python train.py --num_hidden_layers=10 --hidden_size=512 --num_attention_heads=8 --num_key_value_heads=8 --head_dim=64 --intermediate_size=1344 --vocab_size=8192 --hidden_act="swiglu" --norm="rmsnorm" --norm_place="pre" --norm_eps=1e-05 --positions="rope" --rope_theta=10000.0 --rope_fraction=1.0 --qk_norm=false --attn_scale=0.125 --bias="none" --tie_word_embeddings=false --parallel_block=false --init="normal" --init_std_qkv=0.0163 --init_std_o=0.00365 --init_std_up=0.0163 --init_std_down=0.00225 --optimizer="muon_variant" --learning_rate=0.00932 --weight_decay=0.0081 --lr_head=0.00465 --max_grad_norm=2.0 --warmup_steps=200 --schedule="wsd" --decay_fraction=0.927 --decay_shape="pow" --final_lr_fraction=0.05 --batch_tokens=65536 --max_seq_len=2048 --doc_mask=true --train_tokens=645800000 --max_steps=9855 --dataset="wikipedia_en"
Each number is 128 + 24 x the weight over its row's rms, rounded and kept within 0 to 255. Layers, rows and columns count from 0. Numbers have three digits each. The size before them is the row's rms in percent of the matrix's.

# up: layer 6 MLP up, 1344x512, rms 0.0898, rows 287-300, columns 192-255
# down: layer 6 MLP down (transposed), 1344x512, rms 0.052, rows 287-299, columns 192-255
# gate: layer 6 MLP gate, 1344x512, rms 0.0858, rows 288-300, columns 192-255
up287 102:147152123078093147115114146129118171111148146178123117122145145105130098140123129114150125164157089119134127096124140099131101106140096174160130124135124129105140135127150107151101111100185107
down287 102:104168108102097122127115146126112159161137096135125103155165171066129143137097152100138138135149146110144121101124144124132130091131142125120142092139105117139108175129154136143115144107133096
gate288 098:165078130141113121121126136139157122071135102122109126147158165134065121142113097125115131119124136142139100133135164135130143150102173102155129127097155112143101110152093137120118131122139102
up288 100:162086117133096122135086144121115138143129148138112092108138101119136101133192128111156162152146120125120116122076153121134119140144130140149107102114103147146157138114096097115125115113160136
down288 098:087111076153114099140121141096093109101137126145100127167140153134108097117121160109120104145170119123131111143108089104095072152113113115154132128105088114125134156116105133122139129075161135
gate289 092:116125135134107130146164096137107120131098104112145136151160142141137137098170144154147181106145138131126114148122115111086150106114135114197112110134126109136085144150115120171127086116104154
up289 096:135105148165106149114132152162123112172136087106128156110140167126125112127145119116118134151154134081140103145118114100128157143148123160134139123103121129120130131138152118174132128152093121
down289 095:147150082132102120092113125157106112138144161103163121156151136128133166173088125185124120145110133103189143165103140148121114115144060106138160086140114118112130143126169146144106140102088149
gate290 102:115116158099166162181155150117124113157146146134125111143103132169098161115111107168142170119138147110138110123116110161170154106128125109084130150126110104110125146112136123148122101107141138
up290 100:141132136111093120123097112119123108174149136109121111117130162162119141138113130116116121124112148107120156122103142157146126100149107125145145147119149131147182157139116107136130110128145146
down290 101:150142127126152126142156134146077104154092114158123157148132148123153092138126105180140121105092094155115131127138144122140112098152128100132143153138122093114099126140115141114150094107091153
gate291 107:125140123139140137141136089124093122109131119136149127150143150179151101101136142138162136162105130098153092131143128118123126102106124150140135135166161136167120139134155117134064155076133168
up291 103:137134091135124131167161092117170136130144113125161162177087129094109135132123132123111115169116118127122159114151104115115148109198155138123129127118151126128127133108151140133145120160106120
down291 105:145146109144144154170108093108184130130153125161110113167147157146128203176116129119126120144154121139103098106099111179113135146146114067107126128117117131160116111078144154094113095137138150
gate292 097:112171189084148116130079120127128156129095109101112135094135116137146122140144081149114161142129099095130114138094113136107150112115121087144116139143128138139091144109109155116086172142157142
up292 097:148148115099156138147148156130137063106081158112118173142120142148123124173113099109117091127122120162148117130134155132110157145145161153160116162146124138114133109173108088118088106106154114
down292 098:125062133098170135147138115155124139108070125124156144094113129142143099087122123116106174161170114103165104142080138106149130137154145102124116131108139127129137124139150114097142112138099102
gate293 094:141139146150131125154128076116129138156155096181107107133114137086157126120150173118153128107142104138120126160128120142115170164153118146130132115139134038117094134095150140161111109108107089
up293 095:072108144142129121183142152150136118130136116106180113135120103118128145145144129164115139111127105118106149132118162126087103108091121118134148109125158138113146132144109141113111091147083123
down293 099:091126111160157140147127123135136121142119142149143172129128160075126066156109126100108085160130141154075123130100149155114097104128148103094150129138115121119147129135129139126131098109126138
gate294 098:093116133133144151120131125158126092142126167112121126145139111138142131113131129155152110151118148110160097107109122133151141121113134112093162147139148104127126161133105126179139141154079146
up294 098:146109159116111068122102129135132155109159110113142137122169133129176130111139123129133096115138114125115104116139130130128110108147161178122128111167101145133099183102102144157100138132141121
down294 098:153112129136094123111071140100122151148127113132163158134123129085106131100101117114141090136130169160114119158108172134134118132134155176126079147130109149104147137116165096106126139121105112
gate295 096:117161130128107108151149112144098124139151119134128125147152130113155094130110112105110121121126143122188126144155125145112126157157133125139104130097122127168163099166152102105131127112108152
up295 097:179110134152102094131156103135159086120140139149128122174079151142114135168168138084139114125105187088129158158119115102123145144177157151140156147128146129125124122150162164110161090056153157
down295 098:111152113133113142117147112103152163110099125149183120129117096138117155151112143138079163081129113124103176125067081119150128123118097121140116163131158151133160130157113149150116144060120110
gate296 098:120130153117148148070133112143125145140141148127142074099119102112153100160128180134101134152128159103141151104147108145168135144136112100087109127168125106105124088133171128144126168137157113
up296 100:104091165093147140153139181137124103152141136095105071130135152141166147159099121150128142102124144103152127121111150128163179135134089103137121093154110143143175118163109127139109157136127108
down296 100:149075096134082154117138097119115155104133133155141148131094193122111154128131115120146104107108124180146171108155133139158108150105079153133149168134103101170131140117129100157122101111133123
gate297 101:109137088105127150115127103140160153163108188090126106091135111170149126137098115106138162108138143153082105106122129138131148104114135103150092126158122106088133088115147154120120149117133147
up297 104:153114157167128166113115145129180151129166114095166132138154137109133129144158125133128102125178137081157149113157153162154176141129114101138137142167107124162132159153129149116125102093154142
down297 106:135122141186125113101075101111148167166138105141103148144098163146156150167160137072117140141132117106141131143121155106133158147166127139145142175124097114148158156102139145127119135131130136
gate298 090:162163156092148097086123136129090110105103118110123111092129136124129130180117106126111147141152130147106107120127139126121136137107137089115086122137148123109166108124122096133151152112127143
up298 098:149156140135146116094091140126122101131143159121146148108073123158152113179143142149171138160105143120114122103107145173119113104133155098131143096146122182121163126151093092111108163124098112
down298 099:119128131107100127131103146165166163118168140064164140141107115112148157120131163170146114136119085157125105127139106140132171146168134094119152158080136141124127098110126150122144085096139127
gate299 101:131111140143125055106145108124147149090152108147102132112090121120121111111174127173128152094112123121136159131106113129124126131090127172108120128130117158139085146126104160150140087123123133
up299 106:138137125130127141133163137103106073130111158116129111134137110164148146091114113133111150157153164116115122117117134122079189145137131138091161169120119089141155119112129122087102169129126132
down299 095:155144148118134131102156129115147138110098078109134125105144110125112119098118164095140145134148154140143175105125147115148124104132147113110102119124120112131123127131135081102122136133116140
gate300 105:098121102154151191133103137173099115083140119181078125134065138075097098130147078146152154139100113137129121128121112106145147126136080135149143123104131149122105093127096130123126121168095168
up300 103:133136095169118125135131117109118135069126115159152169166133165160100114110125106135098138136139132145145120159155111128122115128135123161130110124092110125127100128072100120126139175178130135